Weights of a small transformer language model: a variant of SOAP for these matrices, 477M tokens.
Each number is 500 + 50 x the weight over its row's rms, rounded and kept within 0 to 999. Layers, rows and columns count from 0. Numbers have three digits each. The size before them is the row's rms in percent of the matrix's.

# down: layer 10 MLP down (transposed), 1280x384, rms 0.0711, rows 1090-1135, columns 0-95
# gate: layer 10 MLP gate, 1280x384, rms 0.077, rows 1091-1136, columns 0-95
# up: layer 10 MLP up, 1280x384, rms 0.0801, rows 1091-1136, columns 0-95
down1090 097:481541534505592518539403479514435495490540561495487528437477429548473565552458520465452478492470470443540545599413468548505478485550547522468543505560462432489507415510454432503482476491500464488394570510515448452510530500464434484559469441495524471431489519551559583554503460452441434437
gate1091 098:461525505506507539546497516512492507476465429460589497544508483420561447421448512451499537464466540502591490463474583516544558472481506450416500614482441540569487511514477562535473582560513418440489572469537489526473462460518420516522574445499439518588462455448543528548580479406500438526
up1091 102:547566431513486512518578446472498470503432459511525504441537561470441458440486485335562547491497543448501529481497513492586536476433300488449398604466435479477410463486433533520516539515510441466527501509470442482539464423541505556514493525492486577536647573484595460481501560488493385557
down1091 104:464448467487511519512574643523484472546473541449490512570441479562530499499489569508519569520522548391437528523516484491587626464487438519507503527421526469489515499528503458405557441465511518511527555541464489408497485476492443527486567563480426478442482495479485581507461531541561441423
gate1092 097:453525487475489573462472388514451553556550533581413488474469549468499500444430481521527490486556492455541544563472516448497449495609503469564469469578506538513557417470534566510446455528447506540539585447476494437438501400514600555530465520509458446464442377520486604572524506429566592507
up1092 097:472460464535443489452436422585535519529533529501477466491517569503443473539551488479449523551547500444570555506561457443512524462505529417513490583660508444524521536493528561393568485413502527564559545484510598459476459484511483486436496561417527441513564461474576480520475536495536550566
down1092 100:495464446433522493364533450456539512453544503461539562477439438432453542574597572571484464505427537650477496392544444494535490419490414446540599457613521504487481444450399575500561450541549496512449457419484484545528537468529507497482467468497425398523492515527519565486424434485412505553
gate1093 100:541457516545609429541501534470512449530486493562453461495486542467553536451511535567477467524504572456523489494542613540524447569437453535415406449501529448444484553504446386481492507507541549525521499490402557408470582530461536532461475476520524504491513486604488485493528428463483505523
up1093 102:525520579448524561491432494438491531546544404476472559515482465490534497527509489470510483570452540492473528483516473591494568503576452339515515536574541525464540573419582469427523506527487560562481484522519524468472461531493482480541431496447521461420535441403554543551448508524498469534
down1093 101:486473488536504549510450458496497505528532499433534495487482454466538507426484552463477517554391342464620379495431494491487542516538539550436624450523485579481545585428533477601519522559515576462479502553539513535512508443475537475472312436508544455482600595500403456458401450582518499508
gate1094 099:441466424481405480472503508406474412531464503463473550512475491514441455463453530414542535501511497560538556482473549571480458474519524513499557495543440456399502468509478516496525529457415523499497496503537564522559494461454529518458524549495429569491485509488476497438554556492495471495
up1094 101:513469517566435582537400564543547478481561527403519497464563522566407499549584495421475573544475552494534530551436519431514512520544612422552388497460450581529508481524432468528497459461583531519450455447460514592514455582551484504501563405500493545598564514500451548445514552523424439523
down1094 102:577553501591477438513461608443510472484466496386429549488516511532452526530468520442580492455521406490504476530568516359445510556523464588519469457475515473462530558549497516624566457518628432474578494517457491536510466476546514495482552516621584612451450503586583557495436479478511443545
gate1095 100:521463434567545481491545510461520529462470457536521421515533461600462529492425544535512413472518385516449471524522394513473501515466555524396508454517512490490525535493510470376425457577468528433414545614467469486545522515473486525485490536502484588484477498518492537455416518561489470498
up1095 103:434481462487556567547496514454493514459600463501460563461490476489527551519449577543526376482463477464507531512514482464509536523451477523579553466511427478514500507495463539404462486490458520582504468467512434477488564650438406518580476472469557517520481456452420523534528502446406479560
down1095 101:508493463527542466587531464494448433465487565514569443467528416503623557506454445603419477573591560431491515488462528526500527381566481512522560611461554453518529518547385518567633473513434528483426545440500519526548446520555540542544530491485532512491549499584521458464494522545436560516
gate1096 100:468451567531535486524495551487411517516446548505518575463485564490506557462443511509441521474507475612545507481527436493528525571453522481462477455437449516478521402575432585431433514500579589442465448441437452530452543469544532376520578531483483479526479487475503503547466477588471453462
up1096 107:504555519563517509544594549494466505522457576455461557426506455475543488404499444596394464483570509545510401500568565457475539442531488552519571406494413559444491443562544569604443462532532526502475481532520539495486502444454566478480527541563524589541527504524526486502556498591476492404
down1096 101:515576450519434447404528521468509567496491511433475532488450464571544503559448472560553531483528470447505571498509517484492495547542510525475545503539465575452322541567426454547476488604532504498489554540421554532547471432535553493511462536517477517473543426481485515487532463545470470429
gate1097 100:464493476475533541468501481487561555434539503434563554574477563443486485460518534542520571521445536550578465530472506583537447478500531558538542454552529477465456412574609592580509606422469494584510612488494483463496425411475494577510463491473538489510487504528438492496499522439494395414
up1097 105:453489542544470511557482428485491525632550508497554471568478488545519553474470565496550474423532478467491534421573361495413441513481464576522437556500589488469479514518447440468482473579456424389539463536508473542450514474561518437527475562499473524455409594488491460450544544461501494547
down1097 100:392497386539496529546438570537483478515511453506478503502489528472420479595421604409540407435541423419485458489556526618513489491503561433427526535508520493424610621518531481523428424396497482536436548495598523485543501470528534475486499453480526658488571462502515517497446541516469637584
gate1098 096:521542552506536479461550501521550428532443572484556472448547527509458497395510458514439522533488471503527433552509481528488535512412506467540556476429500550474543507541562568576517512537456584473442539480580528506554517584573468490444542443516460509484535467478477439458454518475469522476
up1098 099:559492575506469477577477491495470505526508538539468513450477449520471450474435526520422558507456575501434546402472407558529573549567552478557605504477459516562542554511445401449545533483458436500511499476615578536521449536523526457569534596523475546452604457456427566474541559549396525471
down1098 100:513454461448472533526414482475508378517485524525528455476528523501574629510525475485557459574495445477398504508479546501420472482500455463515508421495472459485476473490510461442495386484492495439599495466464625480441467441468504499500646551483466463575469455497446568422490566469485435547
gate1099 102:477531506462489516477451544493473484365574555522486463483498493483510395519488465461460501546384395507559528576583484518392455481397451543489488504504527471508489496517426475380519504537424450465503475498550580433410575455591458421515530551641602474510570450524528508475586478585515491500
up1099 105:549555516628545458503479542507477536552506519472469468524522489531548506496455445508462477480525546419503446453547565520494489548526404397465532448505496570451529539526656597515525464520456440522498608439505448568482492538519437491520490541456534513474558475477484553502451515450560496467
down1099 103:497447438544525456495544435405522458448478583522463556487526466446424410487546534489539461501420469533520566373446571501431507516487485488384452361424571587548446561510502529515450522422506505554384467427562565554538430583453527534429368372505475554519524440515384612495533400543562536523
gate1100 103:480388558490518539583454552513475568522565486481474461511543446554487475616521469542463483503612487430521499468502569468482503485526442493537522500519395490471421503376398541449503593438447433467473427424473487585448511502558469498630432492435430468461554483512390504539402585499460501558
up1100 096:475501489460435465613476508431515517465445526483516593489534569485524492462512599499559528437440549504484477361441475518460430491489512448458419585477538492510438479574531472488563459502434384519476476491520507460549491417575493576509532620508551482531452475459486549519566506454439488466
down1100 101:392551524414515443472521519503520491505531483446500439488545470596532496470482506480493450566511531389479570495468510426525508615568525492433587550452424514455481518536455520460441570491545488529339497441543490530576420529442437446485482463569437528416484489544491496550480457535511562437
gate1101 107:489495504418428493557483470462564550555477499419520521620503507401496456503529502514530480584512477422574432557453481625481500580545474520464503536509481542508508510412534424546468432389518538513513425513494532463515487535460473536451484548533568453439519483482460473468499416501522556557
up1101 111:497501471491434606469543500513495504462508450565539444442505479492545463534545529532480485432525529417636422535423514492562562470495468451500434561497513555435456470512565594531479560487526505574528496536542511576518515440493507504518452587542505494463452508524369518501507544505465479494
down1101 094:484470442497562571461481495494480387471538544494502563529586494456402540482537466577509499580494462386381450487411574560537442495502453483488570449507522446462399547452535515556524539528476404540559553496541532480461493366377493507431500515413511567424377486488425438481468555465509359515
gate1102 102:593540513527436535479537460491438450439472501530417519409485604426566383499484500590477502588556464472499511471507489515482537420490485591520493560444451494552547442511528444483444487505518472510472507496518463533469435509561524530506496482542463520503542490616367513449512540484551538477
up1102 103:504576515544502513460490449495458535442602487561420555550531544475488432458511575528461546497558496465443564511461578519429470526416479505500545501443545529514585460500511521570539443509552421472544468514401547460520454495419464491516506476499452550554503431496433509524452508435568477408
down1102 102:464515533462498489522504494451543476525545470525482431545473480599605456532510434514561454513416442472451453603432453469499568529524525455482521464478634467512414510480436454482560495471496473592412424446514499540468596458477552423529511451419521448531564508459368535489460441528456515506
gate1103 098:438448486447426458493513548421504502499573447539545565464511498498446446505438608576450516443515450555478480587461466478471516568488478463504439443467451460428426495509468602422508503533542486554321452545521498498524465404475586517515471550524402545474477463477572464534527585451447437537
up1103 098:471470446470517598370535452506489424454529608492438551521510493561370475456415419404599474561474414484545562474519597503485498440519527487473504465562475455516423519603519518452473403433416486413411576506484585503490549510505482573511543474651520513457557491526525512488514493529520507571
down1103 096:547428482512506520464604475453485559518560530526545434529564464434527469445519485573523510547535475580443544391463464582487508615484495467486466477475538560545574454495546497457534520426443479530588517450550442430480436495475568435522449574520477501572498492493441537540417430523503471421
gate1104 099:487559533487545481434511505513467530540533456551541509503452442462380527425511524509438496466568435492483572461452542574428500541476514512519427453482541493511502573507543509476515459496509423547567565574623491545475488578474524519467493497452594483451515442509467442468473499472582427517
up1104 102:515410507492488477488516410455423499403520484435429516490477550512537438595562535486431566466576572446445453504517523475447458420489579515596498478481406552555452464637468391510500471505438534493443559543477456453560466493538533485500547518501533438474427439497478464494429509504494473483
down1104 106:417529454425548525479484564473505458612471406515527565479460536510521539465456327571540465451493471488601604474503571503502415523460500549578414570455480550520471479498511475526507566486490465496446496401460493559430591513409574428530560500526486540464613574518495508481517609407499501465
gate1105 096:419580473462528492515459419565427497469508485445479588528489409423475562577507545524490473520554634547489499510508569546463427485509543513468510488491456527465483543545567549488481591427625474483480496478384544517548529459496506579581477485487523459460453410512569481475555550496557457568
up1105 096:426573451421465504517551550550505469544466525491583357545456451545498423475534460472546458413396450457485422502514537524450536541581538457523516526453550513428503472580563495383487516493525433378467528516511486450504538474572540499557573427509444557579523526440511603431425501479569557469
down1105 098:443501437484458404465528448546515431490505466590540598504473402522482420522499476502524575548480535411522460511414544548520380470489430471504586535481465559543427502460512441516501492527442557559463530532521403451529521568518458481468502496500509415447483452420522479588555523487524433580
gate1106 102:424429542527482481499558481549472530538464503532481556555519527534548451537408501449556479439619515549482463473417488486536445491462619499440386535472543482424517449431535494486529555569449508532478440510557480510480446479570596508425467521508509475454559569514466481526515520491570579570
up1106 105:585433472512590491553428443419557565546509537473541443457478572532479507430523510466486502518505506482446472577569534485377471512432593444454596519464559486466399464571486500453538503526371553535415551515484493505489433461529567465500395505488505505467494581546455456433497554497516503530
down1106 104:492521454472475407452549499573407571460439514456501499503473613518544451502460421524460437509540560497471532509488561459472507562614510459496481486565542486534396474510427495507512567418430535521382446589507550469458411489384440482427552505443475415573432474476486540429473488462540514491
gate1107 105:453521543552550452518504531484409557421579535462431558511475382473472509446542503556546506500528469532493484392494534481476480511477496501480451529486477482548543460474608440474510498499495481472487480466454522436464554511543512545459453509590471601521427473467478564587574542489454496477
up1107 107:465546539456618528563480417524473565361596590592477501556385593456538528536451445509510494519585464436458500511508422467498469530481420467459488481511471529582505437458494500494435511537465529455501479484461503448532520479574380487472422551525527513475480405514519472480422496468442465436
down1107 103:469532477575491500521452490434486615540543566546475494481461540516398559490535514501531516582547402537518397416508489467519528537523476494464496443466553405496609523439475403587457536423606448558504533533521490489458481520609477508438526460497531419500511482474576453458458451513533513512
gate1108 099:517472568407448505533498480546484541507513473562494512492537517471437547478610499439567522560461412583483488464473424624484544495491464483507438552601491500433541516499516550387423489442397525538514476424495539435492612518510458511542502491551478536585506520558478544485466433455493432429
up1108 105:451450479492505500552572564432411517457537485440464520419479492484510488457454423499454446479455607505535519552418498418601472518358446443493498522418412547596442441493462386489585457479486549486455534569447509450519523499552596538554522582504537483581451397570529477446493395515475400502
down1108 101:363563440574560461447535499459479541464634426495487596524477437554453440514494561488519502452424522548574449545525554553474471534480545516564445409488505566427433413541457511508473463448494479534520515593455463424533516518552460566473590468560489486482436444474549464485509477438545528519
gate1109 099:516459626461566575596488456546450486473529451447503407411531461539476507463405489542549433465468531517531474479470617419536433436519501529459556497531332514491517442548465488548410432531477505493517488444484413443490432482540548557488526578501401502576429502531629424459495550508467521487
up1109 098:507552560543520436585426486521511459487532534527433437535592543511541472445457496515475526487524508481437516513520500518502595470501597425451541522521485451571459443488452552551436458493521498535528546413514471489515485483547387446453483471483435503521524484505500469542517425482533493464
down1109 100:480468420546448497409513567516487359559418437606399554434443497494518505436495520519464517508551496410359484461458504537529447531480497557549486521460475450450513418509561398488463481506495403441469543515486514506537439484483509503501481541505487592553461544451501426512515491391456494459
gate1110 099:527482544430502547429524461570493525464515463487495590455430482423562440530471483426585499511464479442489457429522453414468537496603552460510502412459508532553445514543447458425526479494509512589470539552499455559491453537644502499521455502499482498439512509485510485481507453468539491517
up1110 100:525417473482530434506507526513470422462437469512513480461575457534529414518508492455390514455521529552410418494524507508492549503559459439493535522601481446471489621510496511481574442589519481389517557503511403435500540414465441503455505526499499433474585505592523499485539565495515489553
down1110 100:546523523431509613615468472496489548487507464475539570530463451618447557482422454482480465438583540465483492547593461378529473484560498553478620520497513545488470524539459538439438613576515467433543490546441485502447467485581575432562455465492528455461481490517387553456560518426403537479
gate1111 103:445520563509412545559499504454508474496574416496395522497453499449504491478544414555472483479482428490516412547461549566442487459601504458425509532457541516495477492497477509413484552431470486427580519500501483430471422578568603524464565572472584441447606423474501513537514569484510564545
up1111 102:525490444536540509487486401509515525380563413526604508422501538508590493512558512521525519454578523425443326540475523601506374455514533583534498524472619474555581525524541555506463491526479457522516484515520404449512491553528521496534424507478444544497591523454476561580477541508447501481
down1111 102:442472497518446499430519375525479422518506526549418485491445540536521490460534426458473396520551391504466435481441484480525495514527558589601454470489496603465543506545466460514449447555385479505636512519484499456478440545478458530491511561512521510440463465461536593544577399499496516419
gate1112 097:438407534448513501490473477584470421534471467486534457594571518478426487490500584485544538535442451509525529440464470480442520507491545503518481489599480480509425580397540430550555478484524543478408437530456471500532442430544452489547523550515455562442523481489546519557428515538453511519
up1112 098:474491414527516442430515506443502496534501445596451470484491547517492413436446570418477571556598501561534552417495526550502553475462544628441544496545557534605542556369419506429586558539480411470443415542449452601528464497383431480483449462537470537412526545568496481471378449420489476487
down1112 098:582567414487567528495591582522449524485558548477524493538504504545500540590407563544468488591410477403529523585463434442530433521479459550527487439505525551569493436554453509457554466513475505496510387537431525488575473544502550499454345512494459482534519478539422496462577530522417485483
gate1113 092:479494510483496519525429540520540615462518488525515518547609445538523462500544562529380473533503588495522558517469572463413455561547516439560571480495470467501527505489459460471533557514508445460485416471558532483511542533527504546515455497489482503516557478473455513527490576496553598508
up1113 100:466543490496539479487509504491609498410522531414622421483408571472502478559543465454567477427465481601476428466513483540549521423513507524478388469533538444527529414625420582516513502524531532471518505554514476438522348500535417492494510507540520527559453543480514499539491459472551443517
down1113 101:650436511552505404537548549444579501493470437540532544397468556484513494503471479460519506507459501456483477468519432505498508483479572489470434504494449471531431464446454480468392538504456380492501471526542489486513535562516514512509527519515519514519546533499418456472536513465497538461
gate1114 108:406509481442515472483535599529569546466495498459483517435480492440431595512454530527508480623461492533543454414517493518437491585516451503514523484510524401469532408512448545603476512552571468539455497524450514393493507564527562443505497572475573543519587448440424428472563606438526504570
up1114 110:433409524469478531434501430510625373532528539491523532479488465490416466534566493497471430511578586560591524425530455531520476423476464590467508564464527494453457452442540475574497549595467482547589549531522592493493559462494538474528589429430533496482475514505523540415454479533511365510
down1114 101:514522440478519524539564447535485512535517535512525497469440560508475497441481494511599507532603490543513521452475523461487439497544483482456496499483511528547423528400472483484446522434495420522434491560402488605502454541562456481461488537452452560531490470554555431441503528669463499439
gate1115 099:487513571520489548465517512527547481569578477514522480451529515502534468514480462539519412484425504528515469469452448495536503541481401558474512520447498531471512464468455425592510525397553575485514540491519576486596556609581587597456436521432515453484430501461522588470600431544525570503
up1115 101:488519503542462481514573464612487476615469600606513565477452556572445491509502518495533450459492530444543460506580450543499513466603558558567503515554523456546533452458468414539481464531498536484506559501427517487487386377508519493550421518544476426478477434380552473447523465520520458513
down1115 103:413470541446432460554539480477572456548511527500540467544525521555477580510554391492571576477485579474527504522510465488510459473557547449424543614545409471468492512427498480438519462512515502575575550512501544503564453516621492507513529492456494552497485539590559507516519527535499435466
gate1116 118:629517492491504611518512509518488540573529496418467530463500560527534562422505498489472535546456533514480464523454506527459494543460572435435420440546555477553622447390519555480519525580471488524568538524426538545480461493451489471536548490513567485550560552440480550524464465530459509429
up1116 113:459506581520442389465572503471529532489440456450544502457462447510459448476418543481470539458481523562577549507462593565477508522514484524524462527392483501423493529587463530539488557508521453428437482469582456472443478548547465466589538411459542501631470494557562503559515598484494379531
down1116 099:451484509541552521453510497577454428555569534568486547479499488526524515471388562544477573403488469505482486504459470514508534469481463482465404508507576565467419434577573446510579492472407568512327532557565528446501426496575503485491503449489515498444522453509456524529399435487444536578
gate1117 099:510501558498465491530389440388457639514513516500522508443501465439493551581539460576429499455524425481575407517473507469410483476560541571506488444444485442454536499374528581562506438547515479504468508536596544565508505568524478532488535434511413549459526457407525497456550510557487413568
up1117 105:414483550455488582510450486532567529493477504421448615461497600505491554502547456452523544491473539420488455482472486451456522450447459605552486567433444525417541544466430438496524507530491451498404530479551447498524578616499448456460444434477490435542526405453592489490553509555461529563
down1117 100:568481467473576517589523492582513489524575549460509513494440560505468497482565478471538563496479557516478530406468398554511449509443552544500551410595471489556455452532554473500481533411513602475528560465437385529612540519421468465512439556532533537399592365469462521385566458494433563433
gate1118 094:546441530473475551526526520455418529547478523588514434525499439507483464593459526561421428513491566534487390506510527410630446542424516487542480515517514643526506468492404534546578545524490524607521482555419514506472471476603484435479532489503491513428432467525514490446498467406549536562
up1118 096:556477492468540435525446517528478478475414509443557473500475507454534504540503443466478537498531460391512490423543516559519428445437474506499423513464482500528479504564541542471459463425468463455420694419469558434507502491474466552568483458483476494527441448592422536540486560454438552474
down1118 097:498433514537425443550522610465503560423497486479540407436458501517544593503427464455431451465523488517472516375419592454546532558450521457484562526447483486438532517513516416559584530520507525494408455507506547535515552495445554475497475488513439550481521529510509499536473502474493509510
gate1119 101:439443540459541420576462466488545565523544648498533483493548466523623503539512443448473548378564491499582506484512564466520513501486517407451538494467468511510538533503527406475508537513511508467515469405470469484486531444457466515436512460469563437478492559468533471460552566480553552486
up1119 100:393450442430578548431512397468442439460537519571516448546583531451528627486571535535532414496406503506511453482630459508455502482480554460520418522476453434525503471566469540441562492492542525459549526528551408454446494547503524580506514421439511424458464492542482452522460503397466496501
down1119 100:438520492534539498490454491438609574520486523556485500632500516469518451470528583461451483497542596480499537513529535396486462543534490515466561521549442545491447506531506476534577521539491500482684481506505477453449531483489437461470465414440487556484411526487528505413477579494569566535
gate1120 098:472495503515493490528441468515468516457485539452588459468465555497494553489494414440530423541450534521456482530471448515546428534489622519439542522505526550514427430520544547412521561568552511475526495526509495457574393498518479368497449538531452562510441508467456545508543541432519515522
up1120 100:580700509500505517442478418451605587527496514434515506500540396482479558598495462479468487453519513548585594461532496497481585500520405473527494502515541581584494468528497435521505403468545422509432425504492482481483468475498431511518458387525507542452485524582510492497493555542416578507
down1120 102:386472478455463517572531499472415571495535443516497567438491493450545440489530457532506470562518525411489492512487536560499462405534452520511559477481428522515418521534532527502472467515553639544668478720497443482506593525596441544494436536611501576474482570439580505520547498486499487539
gate1121 096:496556432473476609397573511482508468582507524467516474509478454528498526419485450485466488507582425478453605389591540547510507493604470577483518571525463564521496516512529527448504497536528540478549420455504515513447543429467517500515459463458545509446570438482522471509475520463545495480
up1121 102:514407578554528434463467468541494425527563512569516488448471487588513582497530571461450443542489503427509426608483400495409512561467501588532471503530449526477491354470535546486489529507495460540460551442390542520458600517525532468529513439436439469546446492521506523542495527568546535485
down1121 099:416357522432557495463572493446443539494435537543479446528467484563444525510523501495450482462496500459473481540414430569459573506393465387356508520558538459529469517484538465508386555547476560475453484470556412496452613534571537488437527486541464492513476497506462531476447480488483524465
gate1122 097:401511483595449571464459546444466596497480490480493444506465449466435448448430521579511538501350538545537426508517470530419530523459507565524555510475465483517507417482494509564546558527506549499487527582435419553532560451499507408413435541496568519538457474576552559508528587510408456446
up1122 099:516441489492465475437477546479418441498444446488408505496510405430514455570513462603553518551491523523468483554450426485470582466506524464557465495473510518427556454461526449560453474539543507487546512537468497535512398571560514502452506472418578394550418513472500554559525532578488535608
down1122 101:495580496474419414538471446500588466461444642521368478539489473505470443539444530504488415442476562589520492491472450447439481492553503531550534555503529514491480547458499520494478519512474497490452531570546495579513467542447549550521476602473556546510566545507450571511597440498542536384
gate1123 101:469455393463548480481558477499502397521451477505563468522519531548477565599503613495510423498517525408486610538557479504464494556479423516478454485389531502509489449539533459428422479447605477543474458556469457555511487452536418474558555518515455523478381516436514494509458529357510501517
up1123 099:510500481522434496440494511556515519470487529422562494467448469492576565562504512539452509546475542496479531488483383526504497500489502413434474519524484426598590446396437529593432496490463405493470436525486458484507459480450489473474548601435466491588436518427458543458548545472522534483
down1123 098:586549468446464487492549592499544513536423475491520505502490560455575516490468433558489466462520489547504464447510477510484464527443531491498623465582525459476508542433519602527508468500496528555392511455473545466392579455574558515564489510494541435476523506498451558455572478430522518592
gate1124 100:518560478531552455478506515438492472599496560465385539484500558480494405442561468438507485524431536472495497479577466436540428506441516503520454460528549653414538468586514544537449413483340411543416567476574536386483449439466533563503518570430368531516519520488519541520546531496513483481
up1124 093:460553473478534545524491428480378443535463549483476564443471497509513543463555462491472490425465506512547554471411432465547492353506517614426417523544468577512475541535524573580485452524452433518460512482566392464465593537491487482364519470502546518502545487441490489552464500413558508494
down1124 098:506430450549552505450442497491432485538516501566652406428560565489485524516481544470521548559496459416467461493589386487482498470530522476524495533536477542534444493617537437505583540431489518554564476558436448488425463439483454541483436524522532524410436585588513619450457584537529422438
gate1125 102:564441509516463503515577579495475479496462547464409577569562576451551491542470570519561414507445552565483524371570494533602434575492386528501467449584496480550555451602529555508550468541448517543473479513461436538527577501541453490557443359513493491505543481501510492496538523469484521431
up1125 101:496503411515529468485529425499501527518482474512485403528487501476422507475555546555416408518497469445630460441524475518457528523556491495426478583545427521445463533560441484522448450481497464525514432555372533465511507446363431465473475497450538536465437496516468538476488471412542546425
down1125 100:486518423543425434444442399466479514523397509508504469508579523476522426502366495557571434565608535496534606517494522462504556535431510410475461448551509498451522602480435480499461517471457482444503496497424400537471402556514472498476496476543493503541494503479607444380461467470441556527
gate1126 095:511504609568479482566582560567508466515455544539565501468550520497470509442460552406512442464593491593506554396567488539539550454501492581481535498570576555478461532378460476612524480484520458486505456535540564498516420501543455492541479530579580504557491483558458418468447461495599483477
up1126 099:511498521520480468574518407525535426521563521523527487499549524449476542529409509477488523382586553509472610600501439534490471573540453450543450571527493464508502505533453531534564497454492495453550483490564482512463522520463494505482461558633551495493547527466476548540503481568522518406
down1126 096:437476538438520480516586543483461566440472540498492379552500506427517551506437506525414408489400566428446490479521419563531575510475470563451511529571520547533512618456491578499472498501502503501448448485542520491499466492517593484591408492415503524450549501504515461515600549524517531398
gate1127 099:500461448467458531459410528472452475545556500513550487568429549535538486548528572481430635572510459488585594502401467432507516507509449413534546520497505463480457456530616491516523553516461448547434528420618528492480390513569482495512388492487443426514530545486445502441500485498542453435
up1127 099:463387531473414449476462425529540459494484507510472516487503477458417494520590523447552507382547515455592508458555441564511528456549527428518581487619475471513410498478523433521425505444492482476577497657546499595504495459446490475472472572549532570496527532519614416470503593499514548493
down1127 100:419498497470516508467504509445530521470620529483475572556467557572443512464419530389529489526499549448374474378472520473530680466391511565501513536538500497591548430470427464502532487527391488575470516525490548511491378510513588421420485478480519542456478526484495556508471541574429501523
gate1128 094:448595473530535518516552416543584461450469533592436438415454540589484501494454546459529516528533486489459581484481506465498503533440490423432534445459467472554514474478495507518587508472408514616447568532401472470605542524435424565455541443588521448511458589524481517441546425519511498528
up1128 092:486504468490456506514480446478549461462533481533529469432569478540436511525451418434528435549512478514524508589474515484491469519440501401558509411531495494570496540466504559480414545689552493503505474467578409575496563550546446456554466559475508556450445590475535480495458550525466505610
down1128 097:366513587521471565469514521528593560478454484562502519475504494539593529535595512431436543453499515529421537530459527451439509433469465556510476483544462493481621522420541429513617521511543505544554474493541533476472422535541390584456466528504528486501564494484467528497452530536474534511
gate1129 102:499522498460480495427493590505496506536504488463501494419503473479466455536479525509605525450460443527543416510595572510391523628470512474368557442434424574464482444519486403520449518486479449451447541508561527401490529407530494500415570552404506586537463428501581471482502552475494470549
up1129 107:537462506465510512506502486475553559497511553561467415544459544530479505553481447347384500460487446443475393538458497561620507547487438534594425465505464484487551517463530478470403433457522493548506511531464545496459550482515604515537428396549402463437452507506528458580420610437501530442
down1129 105:424525476396507499465410523510474560491478518581526524499568475462553445569454467495503533500542551604423534475533485520449535501461533516495527415456508463464534520481514539521601502502475504443486486502471515532454524462604551513474617438565473454399449469488430531481530433418551555515
gate1130 102:425506473458473585513540500519468481530515516569456582447646442508506539510467553519547557540421576445497507445434488505541516568468576476435473551456474503528441420498476551482562574451431486525455480503457544517547469504518572442378454550543366553441463524526458451575532476481528475484
up1130 100:386499533522533507518471556588498445520464455506500453572502432545495540457567646587520461548459469490494545482435490468485529546584401496441499469390589482440493612473537456478386489533549489606425462426496502486551488464449580406553518503488587511502539562555525472450552520521463505400
down1130 096:515516448546439486490531474447515572615523490476424465505444552413564474476510529517496468468551500502404465431502427530574571454490484501599613533522525538545520494481430484500492493577498553454553478455537550454545566457485509507608463516474517453519578502573459504543514538512609577571
gate1131 096:496489493433423399576412457579485484483561492509563437497419506548530537521492479542528458534540495483505489518541485463514462543559491509463470495547445428513574536444544441449414466472366522452455509506493515472520538497456495401533472447453492545474489513560503496554426441518450510549
up1131 104:404518495480483438422541477546655521575480578539587536450503541518561487475533580455494445495474470520562529464492484533517407443622443495540502579493554500540483418387482521475599488482389482535511499539528510427466496466566539472599549470438440546536519490578470490510464487620509412429
down1131 098:505545492544522447479467462554584540499513520435467479492505589479468452530598527577515563669505512483429593504441489417447497558490570454473572423497466442569571498444538470465521446430523574529526532533497553520508550575547429536403532456570404463468566572441524479431555462521480483442
gate1132 102:559356612483596527468491553424496447551533523490525501463472469524519501431348475441448535514456416459529528487468517572459505521534474483567487473591571512449480493489438482526409612560603526571496471504457572514446505481540563611573506539518459561507538524464464500523503533478490478564
up1132 097:586440472571476497487529594516453449574516539528430339541495522475516593552438490469485415613401471525502490529445548582375425447556528589482478497518513579507491543522413494493423461469424584467513433550408464411414417538533543509605450511493519472505552491389423484466498511463481433472
down1132 102:496489593574517506456420531440428524519490472463534431507465490505444462510504520494524533426550439515461384400489518479498407519482537474530552525550568511499476457500483576517528446559422571515526490581430503486553371455538445361489463549439435423463499499536419532514546445405488576415
gate1133 099:407473469494470486416573498501531490491558561412517531439548544532542525545521392540482469592482482561442540519467441479468602493436490582398462459426547454541580490538487530395436491441417484430444522466524492518499563566523437433518559446568506534570426520426488552428561446463529506496
up1133 103:546540513561467479516421589446521600478471414483538458547484403511499517417387484466531562528456444379499485521472505524511486450449489448569433552459497563589439535508537526482489484524512508479567535524488463435537392578533514562515475601519496465607542479552482483517473501521525428373
down1133 101:432520513599421515441530407480493496543439564537452404447497502519333457498540556556525511476478524411538529551497459449407473493500475486447513567553486546528493623512551433467531505508477622481476425595542459470512513421565508512425452533540513523531542394493544606409509579463563463438
gate1134 100:554448483532561516541477542463459529441501457459479586433406551488572423455469515498483576522445471460493441483516393504519580501507545618446486624629479587493510533482606506409509557487477514535481472517504465525407497511557436556484514447509398519538465500429553483460473509485510457467
up1134 104:471497549520572516520517476463557536412359492475483523498398514509521504521453469531474588525468499542554486415499519555563604435516485549476535459467425518394518547485549533553394481491519493530444454597394489539538536529496483536489607489508473584535451533438475588529464517537544425517
down1134 099:582421551481604458489526509443520432459415484569466512437471520489605508509462497493546465522536478525590358493563429618452485478463517548469347506513511419564503533506512480562548538422510517546544623516527490527478472533420512491475527504500496463556500549557477517532511574511441494440
gate1135 101:617419548614537454513463453536447442486489534445400514556529511535583479538539528507481394472488459495476507457502476457450536481450400486523462438404566538529528591475525539520437550467498517478531506585540528483442471514589480519494530445522450566405458454517492518415521511462610469468
up1135 100:530367481546525420438471530427458507514486624570479455476516508499542431478487515473478390450524593530608546525477467450516454552552428621554595418488493538438492483621481510451523524517526526542469466432549496508540527564513464399437485496499576565483553489486448522431543469574522418478
down1135 101:440506552495513377479388521531464456467507514559518464504425596556484568590464519419606465433522511554487455384521540529510475556489483551496484531530477548559475510404442482513551539519494566461495526470541529448565539531518369441569459441515454433483469514481520517502502461505453463592
gate1136 102:468577517487548534536549438539498518571478548502564506498502473524582507396527470512554430608590514524485541597426558537594549465499453577522511428532492449543524432497526457469497471469442568402546495488606530417467573559420536539442544563492537543517575544467519453460439428435530481552
up1136 096:521451623538435456570580422510452516495460472463466491357444574545453606485503491605474565525464420492487439455522486427511511456594456465466488478508549480410501475588536506494525384569429441501432476408521530489558481476495544416389567405579456608560485533497515537555593406480467457486